Weights of a small transformer language model.
Size: 9 layers, MLP 320 SwiGLU, vocabulary 1626, 2.13M parameters.
Architecture: RMSNorm before each block, rotary positions, biases, untied embeddings, attention and MLP in parallel.
Each number is 500 + 25 x the weight over its row's rms, rounded and kept within 0 to 999. Layers, rows and columns count from 0. Numbers have three digits each. The size before them is the row's rms in percent of the matrix's.

# layer 5 MLP down (transposed), 320x128, rms 0.223, rows 193-229, columns 0-127
095:493496545487545551488482485488524527490480509510518483495529471497493482468504502485486491524496479504466459534466518492502498455500493477534499500476519508474476521500558441528499526510527532473511494464539467470475505529522478540529484544506515505444474504495464527477464504497482527549486554514507442499494477503556497481502512531487510493468501527514528467501523483489490534489518
109:485488503502488541525478497547451464544492530465538505554464517500502499504507467543471506521533502499480500508515490451508557507522516531520511493491503500502515522503550508478487459493496547518501474525532506496467507505499502481522479535532476560490522515497508492523490495512520490550490513523460466531513517507527466479572459497537480483481508472534471476498467516484505493483514
105:520499494495505519525507553515515489464490486491491503500482489496495518545497500541479472481460478475509469514527462473478519466469516490489487539518494506516528501470465484486542546544469459523482474503496537527507524528519474482525529516537511483504514453498468502450472477456508511465564481487490505524521492542490522522522514482489523487532486468454540455500548494534512507487509
098:543532519475478475491482430459507485520501516500534483489491514475531510513468474469515528491475512507519548483505462488487498533492509516497544433469486517483511454447478540496505485499543458457492495501523493524474502458458473497480501532506499503510493490535542471496495432521500543493515474518471471458509468471527528487496499502500482490487501497482514507487461478480484511476497
109:519522525459506484518498473468500522486489501473501509502463485536511506477501518511528476474500509484486448498535490508588462488498440530527526514461479501491507522481487475477465472507505519525498511524490470523460529483504500482499516506482541500496545527452494500462508493543475505518520513512552519496509498519465481456538515474488511568523520535523518516539543513498483492491483
092:482502481514494502519521454487537478545504483465495506543468523508501492511532487509499538539525474484459520502516485472487507512488472510466543490506485491494507537535468510490460519514515512493521515519490444527534464446513480503450481457534479466522504464457472488488532449499532495520529535535478526521500463493561468517518514488502449492504492479519514490498517484470506523493515
099:499504503555441526469504501498480484563472532461513513497490503493503508508510508480465474499535478517494502510492486519495545522513490523450478518481491516500507507498536533543506520481474471478490518538499464486475504517513524491513564502506499465525502529515508467545493485503498519448549518493510498504535474475504505456474523451505531507514500549464528491544491495463460528459481
096:487479510541487483530541469498479514474472500553525477522501514473490468505483466484499431493522507498473512467521539447485530498530483514454517509496471509492495486497482496542514552522494472484477503495488468541529534495487496541509491521484503475502524486534485561454512506498477559490537492508495561488482517479507511487517511497505487481534515486498487525485528544515508464500554
093:511463493500468476509489496498471519492479515451557488462516514493485512513483499515535476473554434489470502503471476485556510501563522530524486564475463516476510486462480533496464474476492503493494500512486509513485475449472498511529495543484513494504503533521514572507488498482506518483484463496514550478516495503463514522499512510510482517504499505502536531487518458502469494507469
096:540532496530543464520508506528496508490501485506512502490515487530474490516509478516513530515470503486480515507460507486498513522483523477520567511515508497472511589510512492511493514509511493513496477514488514530493517468549488508487506529519512459441483505464495509507494544497513472508466540494491475492533503513561533478530504488530531499517478546492536510447516542470450545484525
100:507493550543511539518494477535500491513465500524492502518482505491494476529545496511520500460518523545535451509506437469485498482493546477546491563497499522467508487473483489517499487509518516470456485470515466486522484478521545534538448475500513515524554497496497473541502540505508510485509498480478475519543461504486502498511544524512496503475501504516497496527511440506489511528482
106:505515505534480482493510526501457449513490534458434488489531506527473482479448527539510450504518488501492537474499513473512506506492502503450457532496523494460506513484480516506460532489494484506498521506476499526490476489493515481501503466518530480500461557525463496540554503485512489504521531475499496494485466543469538494503549521528507524540520520490528472535523499527516474528485
099:480512514529437500488489543538503499494531529485488478488555519486471480519525505495461516525518489489510540488546539505532551494514496464468530538486477517510478493472487469513517513538447521518517514549538508501525486495511504517476500494497494534516503548518495463490473547509459527500514508500493487501498510526539503506516473507521502472459521539468502485490448557459519488484509
103:486509488501485504528485532497481468531534499540504532497497553517483490463471476485533531475478522461495486509489463510484464520453466507468482514483500527518511525496488435510509521461508492539547493499513464526544561489514526526536527485472455489510541502485491486481528527536513475510498482468486515535492490526462473498496476503466496472507481476515466519556483534507489494464508
093:516498537484519505456529478495500468506481513483464500521468559514497496493517441547520535519485522502528463495482494495522513508545502508499460498513451488530478519474524500521489466523480459494492541506511512417513517428508537479526497496462519482498485500521522502516467474516462482465498471475489530493508469500496509550479501504503507528511463480508500492517503554480519504470516
094:483504499495509519512507477479508541548507516506532520489514541515509493478501460521552525572562522486544538450532532508495473492456503493540527473463526432539495527482504505482491504483489508485504501509523517490486500500480521499501542524512489479476529497487555510498505487518494535510515480528534451479496444499523513489495495503494479496488492517498549525519480502472504502503442
093:525544498486498487473477471528529512480466460497509490471502505504519499515481510448524533493492456481503521500491475565446443481494504507481544532483513490527511541500498487481544547485511488517545541517518518535532503508504497481487467500486468478449524521478518507546530518550482512508524496480508519532511510498464481520512501504477505512507466524495523457488530462510493496438500
104:498482481515531491494532513460492534531469546488497516497446490482508507513519541512544495480538456513541495495508508495528505504490534487500481555509514467473487496545497431509500498516488507512507536509453501475432506498512538520503496495491457519506531471498496500508491507470524524485498523477525532519475463470522519539564481526468515515501523528502504482498514460555511498485466
099:509515500503515463527487475488532509511530512527475500466525524463470487499501500482505560463519521492528484449512532517509515510492474470539518547472469541486491466512513517450476474511525548523500445497454544506499474491480509460512492484499471505503487524500541513495499485493489519523508455486453519475504481490553477453518504465508477488498486501480494538472476499468457481530534
098:471555504481487508478539472476489511472547512459535488507479467497482493507497492498477518448491498533479540510544465559472506468493514460478491512503506495472454505490499528501518549474490525460505480506484512511484484524503511481539538519500492500462477574506481517506489515484479511503458526536490482537466519478489543545472455465505524548513522512518517489501486493515504487494488
104:505497507503532519527484456512521443479543506509506528505498497532513473489505544471508476484494503512469486538491453520531525481445479522477537491456456491491526452512498538500510532510473439478485505501465495505467511505470503469484519523482524480489510480493542505473467511552484546488507502475521499475484454496561482525474518484556510510485515481516501499472486537527494517506493
094:505515496486488490493504528458509474531530442501512479529494538518476529504487475545459488483445507561444502468479512502528488550496514513482519462513485475483488484484501472487516525484494499489539471511503499479497496529487439478482514449530511484507463489524545507505481453488563473487469512513504490533505511467478464522468518502493484476505468467525512513526506465510477515522524
099:505490540448463495499541475483523519472533497470449482504539484535510484481470490471528481507517526502496501499496467501505536484477505507542508497521504498522549504506485461475465531502500526474509496494474472513512499519486515539510508533516508492502516580490516492535545513455498486462524552514497477496538456489491494494495479468508423532547506529495549490496496520483511489496487
092:513453490495486538502487529476521512507484529532522469536493509528478493495482480491524501467512502482508490541456470491486492518531485487512524513508468479492469498461554490472519480502504481505504569498487477496518463506493521537512481535468459525494486491484468531466491548542517401489440485488517498503504457495488491498491444524517509503504518486492482516481488512484497519543522
105:496475497519482510480501494470529486557472483507443498535447508489528551490525531505469529512536489495454485515471493511522505479512465539524548507469494468535501485487478512503487553489492519497504539520515525513482503532487524482485515498505479471533487478442448499507500498520493496501520502483491458461506510473479521450499491498497494563474506523509462529493453498470485474529462
097:555496476532520537525446486519467484479517507519511478448490462547472483508489504498475525490483497548467520536527431509495488514497518500505461489483509495510511499520487518460527480497487477450491522500519502531512465493535520520515529515542537482495476519519470513467511509540507499522509488480512544544537471491476496467462455510527487498481494509529450530498476470479493494529489
108:493534525513478480549496517475510513480473509490503536463512492510486463516483466555506516522497498481515483500484513501451495495494542523499509500546480486472481520537487548536468530506478506507461511488529508570522519429534526476472498492473503476500483455519476489493513489512440443457479505464523501500498477533511534507468499523471472523500502481504489504494464510521514490491459
104:517525497496495504505543493487511478473540491501496477475497473481521513514508486498510539521498496469488454483455513483444465471513469479520558505511503479479443517516467491536478502538502501509518483486461444489496496507498518516528508532481480510488500437475547482508466568462489544543496511506483503446536478493512470520523520516482512469489510496524485515516491492459494495467461
090:507507483482493533489534446517481477509530454497449488504496502509490494501470561473527508499485463485501482499474519487531513551553535516528506522488484531498497527489498500491482483488495520495457499503516547511495509516465504468507470509541491512516519434526535463526481524505486531492501506514508524477462513497506494468510506557523538518552544493508511555483526472482533513526536
099:506509484552508502494501533504452507471448544504486496484485451494532474514509507532500543480507461550462443495501516497464486516543485451486524504541496492530519464483466540486500505500504487539467499510525495528492487520497481511501495515496480490459475519479497510521555480522527490547466489480483518461485522458515521476502495488468541499499463509466551490501526485506492476502461
097:503483475532534545530484499499457521530441465538545477531489453481516528461531497524488503515499475482506517529499494491498483522509520472515488473469492514545491443523508488446504540513494489474493513457480507499484506533528539520519488473494494496492517508485483564477528511477445478496507473504466509518462491513522488501484494523502478474532446454500480470546492511497477496501520
102:491472483504460519495503512487500495495440483481580483523439467462505531486481479488528527502488459473503483506535473527458530510489517485464489505564487486530521494532516488520519480487485541494493510509501553502506517473455503477470508492523490498488467488469499468498504509540450513471496506488506479453466489470511520438486483457489524523482497540510505502521472511516516494498510
101:492495483504468473488549519522498498507481502453502480496476502495485487514422502496496558501485491483525486495527521507494512490479513489508534480475498458516486490508518513512505505482492453467540507505510482495482526475450486504513475517509475555556492484452491521502519501461471508497485409497454484495475499459532479477511470507479462490489492504502514529553462494487459517490460
097:535484492455490501468514513481478475537476483478523496502495503515440536545506483499475480479453502494476500439472498526530483446478505448559437468489535480529538466476504452479493497487466517532517459489544501488498538499489459481530488531506499526477458508522509502518463488534493494518514492509477492490518467494498511488498522503508497502519480525528503518490476470507523472511485
095:567481522517463488490508518535510539460522440498462543532495480485504513470482492487544492495464535530496491511511509527468523494505494493435503489498506508463532507531506479500500472498518455524483491520544527503497502513541501557498489481553475539512471440521539481518508507489532539481505466517510509514532519504504519472528528481518506521475514496496494490494529519457477525507489
103:485512510527496483497487461495531512480490487467432529532497472533504491524518506457516464523470472500529507524487447491496443539495508525512483517517518456499513457497508536474556469487495482517529509487463493491505527518481510467486520445476538459462511487514487503449536529519478468482533503490457491480522511489568491522521510520501521490476503523506507495486523472532509489506505
109:486520467510534526527516481557510497525493495513466509487487496482464507552471526481487501522515488499489496543511524504517476491489490461485515543507499522498520535458506526512520520505536483477493475545468521496523482459479541480489511504501517541456536454506508503535553563508493475494538497510492517459482496498508536497449476484503567521475453527507484470515500504526507505486462
# layer 5 MLP gate, 320x128, rms 0.234, rows 194-229, columns 0-127
104:474488478477537465519502484501462493501496526505506505542535534536508469526477501484519512471489495451545481511469466507499464512568525506515529543502501464528509506494536458516521552527528500460501491479453503513447539497485468497499479487510509512496507500481505535547493473505497480507538493533516493506520481483487518555460455537500525485494527542493453498488520488485480509506522
105:467420506467492500498514459507446508510516498461502506472498499524580495489514507471504490519488526498527478522537459474502500526512474468520504506459521459524533513513459449499495484486491506532502509515474493502475460514472494488487489494512536471472500518470522516527507506490522496473485500522485501480480560472509496453496538517484511502537487476471510504503508488552474444463524
105:517537472487475477468480536514528475495495452493450489467509498483474565517495493473520487496455533517497512493493486491487537523501487493501508501500537480524481469538523542483500533503442512526501524501494545486500489488451509475511520496491480572493498458519450526527511502543516473499503513525518503497492494494448500505514537522480472493558514479474487502528527492504472513442513
105:471539478468505452490494504440486457475506509456498508523499488500474523516447508496494503470505516544476515506473472522494491506480498503510487499516458441511528510516469473525494501489514480511510535541549505515516526499516523551500481496520460529489522489467478545505453505551571505510475548521563492507479548505483499471533513494519495505503488506494509482485517513531503505503486
100:480473510500508499473542471535513476498496478475508555534496529506511475527500506426439479510481494500498469481526509515514529482531469501487535513519463527504470499486479441510477546466493517510538516516470525500486503526514486479463484472522441495475493498487485478484505465512473470486510473547512508485528452527503482499502497492489512516490519487527483546476566500514517475478463
092:491503489488558454527542442503457517511471468534492506516487526572478537543485475463467493490488506515486514519519495477486512494491423477509523470494537485498472526492550527505493468498496478512503501512535540503533480500525509505508502463498500505518533502507500530508542510473491476474492491541507505482546489533482481521525523561507519477481488503531495461500534483505521496493518
095:516501533470468501483426497495508511531499477516494492499507484535521467495499504586501519522505495522532524499485538520506524478494506517533442472518478509476543486524513527487459513522506501461491493501541505503492517510541486521522498515517495479492511479528514504489476484513550451535514476466501507505528453483515476469507519474510494509431535478462455477470482490522507484503458
092:473491516478488520503518507533524460511534505528468506504502518463505481501510486522486534514456518528478431448497504446440531506521496464530508497454490493573532495493486521527502484493491460495470494514476523510516498531502491510466526489538522493470519531480482485501450451482502467532518493525505481500492524443510496530505498442450509491506521485499497509496532504481523491508505
100:521532478506503503527488499504479520511472503496512510523532513489501500458502462493478513518463509451511458468481541509519531478461552503539510506517467456510492525513472462518503511566495485547436479485519495535544475486493479476486497503508522500494468517507489504513521520492521491528521484544482480502501504524467511486488518481513530464573483476507529479518484496520443460539517
107:537510489474494488470533460497504507521507461516507530534498551469500520468508516500424517508541505510525479476483522517515510493508511484522530525476500515475483488501540517480462493511481515480508494520503504491511497503475492505522521526514493537567489522513499467517511512554461503502522467523462525491507473509490442476535525460479537490510496499523448478521556436476503492512463
106:480504527510511459487494508507469471547487497490489480471502512474512529512478504547525477460554524463469492569486494470525497498506493469513472482481440472477490505535461473480480511512511481451489479481501492544485490465469509452520504534544501509471512485513494489495475489453486470516482503543517484526497519519478509490521528519547524484520547502506485437477500497518528480477494
092:520508476472544529539505510527484507482421468472466517485442454502530556521489499502525507513480468526536508503549511497466521455514480508525502498521501464495487469506522500456480513508543469529523524535496485465479546479487495501517486512500502492476526452507466505475471485495485505469499493523553536521524507505528495466499526508466501539494518497489507505512500501483553519486496
100:495515485482458432496517535576493507491494458483485497501494511521480498502506494523478510529472477511499477504494484471439505504533471507507506455486516491522486476471500484505452530493549471497481500493527510503474530459515450470497477491511500504499503491529509530532502526451487512502508513506456498482490499445494461453491514493501507491502493479403524470511498531466490522505490
092:509503483506509477513486525500519500552483515495513507512516470500499507518506589511506504511495498441485524495481463520491472524514513533551487479460536499523537499493492471493506474488501476490461456456515492483485487520503515538494528543518530527493534508482519496468498497493472462514501493558464471485491528503473483494515496443532506487451509482489554477458481488483463483523453
096:510510526468501485469486533520525477539497479481517507492502489518514497477499501492435476523491516478461510500481537530494535490536533440454507543549504486493470489503491526484563465490476484515509516513506505502462477485487484475489466535496489538520498518477491500441523511519543488514521542458514476477468537457469486484472508469464517490538526514486490483523523520496475522465521
095:523484459492475520477519483447464490506534533522464517491480465479506512540538489486488502520475572524491481513489513437504514523491489476512508480473456503459504482493477491520466447528469513495478495471483505494470494511477492506529526522503518517488465480518471492453508503479500447495484515517504480495511523493562526525502483487500449502499535528505519502527464542456511506545480
098:481465476468476456495532456536501550509504500492513498482515500488488512518499477531492469513512471476499487493522512536443499454463502563538481535546460518509506476508493515503528528455492470428509487456475518516497492499502509556503511474504518523507493483487535502528468469496493475499509530492536513489534522510461486510490524531530492514481501504472506523541473503531496489447500
098:524502513529512469503513501476455479492489520453453526458526510514518498498500494506471533526520532513516487505481488491484523550477548484500484507472527490443516492461483509429474495458522485499485493514511517542470500522485505485465496508500490495505516517495521509512484513522486498503476482501509518491481502493555509445476500529486472468501558487488456465490475475437465480552457
106:503530480515485491506496454496532447503507483498448464498524566484474515501492495519491484544498466510526491501519513536497504501447496480500496495533485492463531479517524493542512532526521470519487493540508550506461486495488492527458559477463530547481548504496537481485491465466500463522454472529502511510478484497481480493495478499447493496514491484488529484465509484509545515485486
110:485471486486478450502517505534514469506517487472548521532514510546528491524464510476520484497465548473512466500487506490491500508489533510547513477525459530478506515512478508533527527490521486458547560499495441506477474509480529458495524505482458527504508494474512499536503460491532520488497507504529506476490518470446506477502445525519525530504497499511519462520458522531489490470483
099:541430458550484498453465519517513502479495520535501490533491482487496469469487523476497482483549524544487521507540509497529510511455492494523441479481494512500450497524552534475467496439490519503519538493469482532482532484488527537531479510479479518488526436497492485494501481504511491501486498500479492499473512517462500475479478491495551487483503503466479515478520488469506494490510
098:525506495467460530508538509523499525485493434529508523519545521484475467536487503464457495528439497467515486464504493507488501511536502514524514516491501524521486517517500508493450491520488542532524504508549517474524497550506503481487478507489470424492488511493534521523484455480513486495479459452501493509463454471473483519498505474531517497476486524532484483523518516475492533476495
093:465458516467553480532478468499488491518509535526537490520502480451508463489479494544527472516471501472485535518480468524559464489477461502497515491526462529505496523525478495479460491500486495516457514502538483493525551528501523518503487497472501512480515527511536528479519529558504475561501525517465519484528527467498530452509493501487528480522514494474495499479513519512471494515526
099:482496456491519498476516532501535541513502512454487526471491489474512515537478494471530501524525532531500485500484530523504493505503520493484515525502503507463484502539500488478412470477493526488536499480494486512469478526524477476516535484519438492506496465520515553488529508510491489497480549530472488486490495589519531475487463494506540519523527511503490459484504474508531492467505
086:538532512468540535494493481508538486517456480440478527500461503486516513511496453476524472503469514507498505471526476518488517515460492479489531501514503534521497505473467523479517510481489503467579548508537490521485505505522482496537474486499483527505511509514515504455473445475522454497487462502451512447512476508468507498511519480491452513514514504460465483483497499500476468476525
110:489501496469531503508511485508498481529467524505462485508555491507485477508519462484555475534505498478481549468538484448470484479475494498530448514497521518487509482493471481470484475492487482467481502490532500539503485493514458485506515530548478507518503448496493499525513505506506484487469513463510520490448532532426464526507468485515478472537465457496500519491476522504460516535508
106:544466492514472492519475478490537512471509523525505514483458500512551435514521488454508478498499474475504464523452514527470514527492518496485495505510503478475508514488474494517509512486544472504488516537480486540449536480522465500525521506527492481487537504490556546499465467530480526554466545490457470536517498488490538493511479503520523524519493471520512532504501480505475513516535
094:503496520515495497506505540467471495490480546532464478469511511493537507461516509510471489506498475485492456481567502517513476496490515508492504517533481507551481481481539489483547495536454508484492480516504505533460526514488474450517516496542517483484459489484551494486522514507505455468500520534486528515545471487549540515549502482446496472512545520460518496505505512512523487483514
098:521496496497556459493545459508538504481492502486472499513529509499506458513477516491505487510498456530511501547508503478483528499485463514548538526488501502500494522506507504519495484496482495522486513487527552539548469487498557492443456476522451526526479516512489499485466526536517478547510477502456501512526454494504477477474492494515495466504511492517509470449512486496510466529439
099:511535490517479557519533475533490519487501434470466493518506511492513495456480517507458495487533448510475492492522475486492451481499513501497483541535530543478479455526502524495528473483488508473531505463421531526516507491543526523527532529526496497493543496511513494458488509506489508495519537482498494467482512490489455514515482509520530480499461518493508492484478479509444482493517
099:484498456533468498525517524477467485507493476506488490507519469487466514512467488502480456489489491491512494530492513532495461495494522446497484491532500486487467507498506457452524533498488505451417505544490459507493508454453502509515459511476549455517496493475504489479490498493483469539516468483463492492486514462492495478502506501476474497465520444554520502475486498531541518481515
098:479507481488494493501536531513528515512485540522514497526497548466497455520500510496471520511520509507504483523534519467535517481499535464534525476512501512500480466523476513508524538523447489507457500490473490512514542484484537480479526525518532497571467526459537492510527537525527487498560525506435513485517543483470484484463539488520497512497491505443486504492481479497481513516489
097:527477534458542451509485484490525519451538465504509532492535536471495523465522537495482547502504525440536527521516499503483536479503453508513513526491492530529468513489462495515511500495533508451538485465481485476514473529505522527488518480508507544478523508490481523505506508532497497515498489513491523499505498484485466544545559494487461506514537494490512512517502545500450524525497
090:531509513535453481464493489540514556518496507518491490483479475526491468523503500505509539516498538462482483509530496485516544506495486477514506521564544477524527524533518485502488538464469514533477527500496526500481502525516486492501487454501486501486505458481523514508560494478562504484517452528545518466491515463484554514461499480517519493561504498509481490519494509537494514504477
110:502529495471503472494518474500527517481520501452480485515569499480483516541536501481497474503545465513471475526502510512461529492508433505481467513508515505500515484478508500539551465477489491485472515507532537517500509504493522475494519538509452515500524486486502492546500504514517480588500498469464492522528546513483492512511529470552504496509452510464540523490492500467483496489512
105:474501493487487520517509527544501506509476520536532532452513500480479465514501535487504478509497550511534526506459517470461449469482496461536510479434436525476532516497499511528469507524503475488472494451493484501479491465497499521541510495534531486531520480508504546538485506500545554488510489526510532492479514510491516528477498501523523506507519490490534496461486488535478500513547
# layer 5 MLP up, 320x128, rms 0.223, rows 194-229, columns 0-127
104:471540475480520505556505518475509481477484515505557513513532482487529475512458493505514512508496494476434471557480476492502478520514520481526463501511507501524539505477475495539488499530486499452475460483542465468513561477480485471503484557540511498503489489514475501471532514476486507481496462509483509508505517498498509453441453506507528493509491495526514504499498500445476472495484
108:499498495495495520489513518523460486521493461485484539484458486527516515550500472528493502505468534459521503545544514472510520488515482505479517427538514499519462538488527533474494550507490511505526492503525495516517511553458503520517503497501496439476524532452504452483493509496523498502523480534491532494514497507482500505538499530484524532442517496529490528490505447504491518462466
103:490534516481496498571521481504477537495494470485477482501505537505514490498521527524511502527503509458505435483497518520505516463478505492528506517539547504437528538508463488484496520453466502510518495539455537485472501524496485489499532458513539505468440491503506511480497555512495502472498548500504486463465482487526501528496496460529506512489488500484501460488449483476504491507469
105:510498514524531495483545460462537487487498494518494516521511507461544450502449500478485478492469472514493491517509472496517529474471494495464501512584551468458464502463513481490497517535497509532503552454508541481514539502485495466525490494476521490509498489499526526494520529508500492460476525505506503517523557509473508525478559491503516515479477524500486516541478476485487523510474
103:466571522514475469509475501522479507494462525545514503492453489494520506503490475522515542512480535517467509485468518497491484527506467501522491506454528481528513487541539508523487506492492524487533485513491500471471486458543499489462508525498513502526546501503513534518470499501484512526511524441445529527509528496511526527473503507500519477468473538469489481481509501505427472455483
099:508517475490499495510486481475507537507483456553471469501451449489497510521443520526503514523526528509515515513523517505514551473487495442498467523528500539495542511492493492506512482511509508515501486503507507532499506518508468460470463515453450495464464509500492503498423487515533496551454487480534501470497507487498546548533499490510490471455494485478497508473521505520510496504532
099:508489533489513477536463524514468496511498488495493466463496458512501482530459556517507532464532507525540545478452482527543496493498507472512538482516532474495479514512527550531492502508525542503515491500547518465516488481484474507466468521506508477508460482509510484468533481491524481461509505484487503516515490544513492502510514495483533461471450481504513526551487445514504517537537
096:539491475494474462518512474474493483477488468499475533494459509478495486506531537493470509511543458506543539520519479481485466515523506476457501512482497515482495510456526495475505536514490549527494535563478556515507543453529507463498519469520488473508488558478517523502517525467487506527504490520506509531514487489517499476532483530453553484545504490488492489527509464494530511490495
099:533538526483495482535506508467521448475524522489444531480532471487516536494516465498532478491488463506504513521522481523516514485451532476520526498501516548474505541512493504513482475501519488497456456492518484495493474499478518510481548469503500516487510487485470498446484454465504502480487505535550487530483471507471508492502489498551502482450509492475501525473524458486511451496444
106:470528449484503490509525534482499497490528488466491438508509503513492539475498501524462474523514533494496489494473542502558489516543504512467502540504518501465537540488527506498498488501502531496498449499498529495469519486501492440529526509500473448532489480519427475533525485489481468491460515505508510493531472473477485466500504513508510465473526518500494482470511531528511462449483
109:488508490475514477507475491512482512491441561477531464486505480505520457468494515538555456515494465502486495494538526495525482468509493478521511504488492492517489488529523502490481505501488583509505518506454537516498508493526552513500537524474527493496515464546519535523479493518451486485544521479474470486535483500518541482461465480469489505521489465500530523499527493500536526486497
095:509481477509479482465490434456488515542532523498531453533512540552500498509500513490519493478518513486494515512457493521543480475532524522511492483515457505476494533492515456516535529495485509488480460449463478500518501473504503488520503468496511468435512513493518506504511474498549499501478459459492463509509536505478485497490483485518504512531448520490539519530472507534479462469476
099:499507470517522472526522531546510500470460530516536500502488496573463517547479504526539511498484516491515500458504539535516540526505500514497504498486524486520480479509511531452468482554510491507527497495513510493478498496487487452501528478518492511457500482507507480496456499494511501466465480558502509491556469526525518521482472520494502506461537538490463456485524489481486470542534
096:513502509510480499519521520501503487491476450525453479533466484500507537449540504509520505513485523544516537489472536495528509522474510488509479499472535506498468526509501516501541481508510477512526450538539461480502461476477491493502503517564503474477529525513496508521496482469516540515485421542490489512486444492536494487510488487471490484514525448498468506531488459503486467492521
095:509477513496473524497503469519533496516500463499546495466464527534519518473494559496522472470539505491472539497502484506422533502513525495518473551486480493527535506497489485502452495510503509521501458499483473486476522474475511498537478513541507462480485487490499486510538533445515501513523495448547506495479540469469485474465467482512491480537503491516468532492507509530533506481523
077:481483514491456545513502505516466488455532517518487478478474470473531504520539506517496500512478492481493508494491550459535511521533513503548438513451476492511477492498544453544497516513489501510470475472498519497505522512535517493462531507488521504530491482514495539486510489479551538520460521520491525523511476496514513437503546463506498494527515500511463515539460483480513529535521
106:521496462531487485454521482485531514485500555529488499531489480518502495510570511520512486495510491480530495501449511521496492488527504531536499452457512536512522479499552515494509531491467491517481544468507524504482489500520452518533558511518490494497526539502509498473499523538514506491436472525514549539512508496495528525485523497489466497557489501491503490488552512484509510460527
091:525548498518502528511548489520483499518532489536507497460472537500511458507481525508478491469528503525464516461501501530494521504453473492525518458520512495514489542492510494438506527448515529465502481505486540495485539508496470508531462503527505482472500468505512482512496535496551490515482479489491472526506500476466473562450474490476535490494508486475500556475493509502501531479450
103:486486544467503470530470521488537467482524489515512543521494464515517474542513518528449533484525525497473524483499519470514482505530508510520509466500526511483505446469526495473498447477492492507519501511527523539507480460522524491501471482473523483532491520486542480507482539468506474485479479517506468463511480522562491464480542558502501481507514527505503540518510466551489501475513
108:467533497534519524519447511465490487524546478482488455486536490546495518482534489486476497499466493478519504523529515494489518504505511439488499506471511524488508510550487437553505505495469530523490501500472510488509525492531493567473451515514478541466485507515475543505451519508510505513475472531515510500554520496511514510509533504520507498495519514466521458526486496482507501551474
097:524521501507506489476509506539540480488538512531483549483501481477468492429527484451493455506501541479492484536529505481491478472506484521492495467527485490507477513532501558485536457493516502565521527521479520481504510467456506479521495533497525480469448505467508488556486511496493522495474494525503504484495542504493517518461441480512471540475485491492525517495492501510490470475509
100:473492493560538534516491484504417511496505535550564481454499555493519477482517509508487508513500502477464482511478502491492493526485502501505526493497517494512513441553490484489488471453466495475493475519457481467489486488491484485510508478507498546510521518478508507495515472495506468483525491502519494450484510456529445523464520525498502467500463511514464510534478504496521487501546
093:465530462502480494524535499496514517493522494493540499525516544463490512518542458483521478540478521450456486519465499455493497527504494494517435498485484509505494524483538542546487503479546501471516541515460465545500480521489490511496464539496495560500476548506549511456482498473519504501503478519511485516504497500504514471489487522473537525527529507515495474491496457470473499501502
101:516508501527515477506470484504515544487458505473515522517489481503521532494472527541495484509530475505528494505503520505458499441455507466497498448498511532454536501561479476503519491471504464530469530454507516499509487522533518453512479524490517456531429478478485448488463484525522492513509498507496533505528510497500500505473492513548516556525469517501498507467513474491489503482479
095:518469473527505462509548474532519484487489491453490496541526485507514533507510495512519480479451455535528466479513491470491489484455527487540484523509529489494521535495499509556512444510510486461523476468513520500500529497511515506517474459500488451518453512500526515506514465430511496533490511476493508542498503506512534517478495483527537532500507458499491511449488519478498454482523
112:500522497506472514543515502489479500493533538467454487514545488498490492495468505514503552470466508493516535500505501467538514506522558504497542503517476502457485472476514519500496499585487497495464518507462487481504475465500503518514498475486494465510461470480465489492506536543476478549484514466524506502510514485539487496500459539500538466495517492516464479516531551487517522523458
103:529498542499464496506454520537519526499508502466495466500517504497482523527543470532495576517460527482501522482492463477496490509540499513485466507509531489511473463488526536507510498482524498466493485526469531499513509541469547497469524524526532482518469492481501469560539484495494478540478499462477486503479532502482479539499508478509458535548503498534515498539479496494501480540477
091:504477503475518518525522488483475521480474567512545547533493522543475551513507519510467542496472478567516482488515517495531511501455542480520522483505500486522520459501533537505481478503524484507550517478487489495476484535480504556543549520490502491488502474487496523553529518536491514523482495497511505514514483478457483525467546500515522484510471504515504523525496480483513493532497
097:500489503482483521466487459518496480471507498483502519476500494468503488525464488469531494482472465512512443517495492505514463487496527488490536487506486490465569524466525496535533508457490461520479490493482510489484512499449475446493537504505482461468519469510491512470485480536523473504508476481510463506503427468493494531524473485475485502459487499512505554476544486496516499434498
098:476446474515525501510486515527481540490466485512496482457480509507515493518539494513494538516473489467519499468492466504504537465435494519502498523477457489483490454505487508516475559486515466490521465470468533510473509510475506494511497472481545500535449506483488475494509503491526497532473503458531490485528506472494478541451460546479540479488473472526458496481466514505511522482491
101:515536508461546490559491549536446481512476491469474527530481453520489515507493499494465498511463528498532480528537503555497483499516482503506504517485561498524547508521487499491508521489484549516475520480540532520517509468497518469501507520535517509506491497466511541480504491507501514480479516473498515515436460497513526489528486494505460490481512547486469508486543538484529521479508
098:508506544497510494457529494472537504488502464518487514501490483548487550482490510501474504489497524498445514491496504544482500524516501499494522479514505468525562522482513513472478553497444513496493466434516463520502517451511511501507467522469518455485520499522531507474462535472486501457521468520503555465488503485523537464523508515474509534534464501505505506513510487500522457491483
097:496544514488501535504468493486561509497502525456470473504485510496508489538513541544482478527483477525514516488486541504476461507472503540501495524472488550494492515517486484467536472479496490452500509501464515468484488523493515497506478497518520526482477488481483458494512555459503502494517464492507499488538503472537540505528493460507531506539479471468528522536531556493488503429499
094:485474484538521498551525523503491477519525540505504527476522565500497565494524484464479523496469464522507482517486445484494507474501534526511492515508481562514488469496534504531484525497482522545522497519500457471507519485508513487526516494519516494486523502517506544524479502489431492514504511561538466483467478524515516516466520508476481450496475521503491501500537485513493497526466
103:465497511505520506483497511505504537509490526517484512514519526532483515522525522555460490429512511488459492499489513496470509535500490493514521525538448480490501481513489470504498510483498508492515487515507497465521476531470520516451537535486473536527472476498544492512551470486485533543513450502472516509492489503487467507499526458466528486528585487513550501517493502473475486539506
107:511506495527522531506501498504526498488512540465531505502509478503505533476503475491461497516482444561518475446506461493468487495546458520474467539488500426478479528503495484469507508499456506520531481527530530482484486485490526508495505507513485441490524486466511494471533481453491490512451462509538476490482513484524516518521521508502497497486460536473515546481463496490505517539490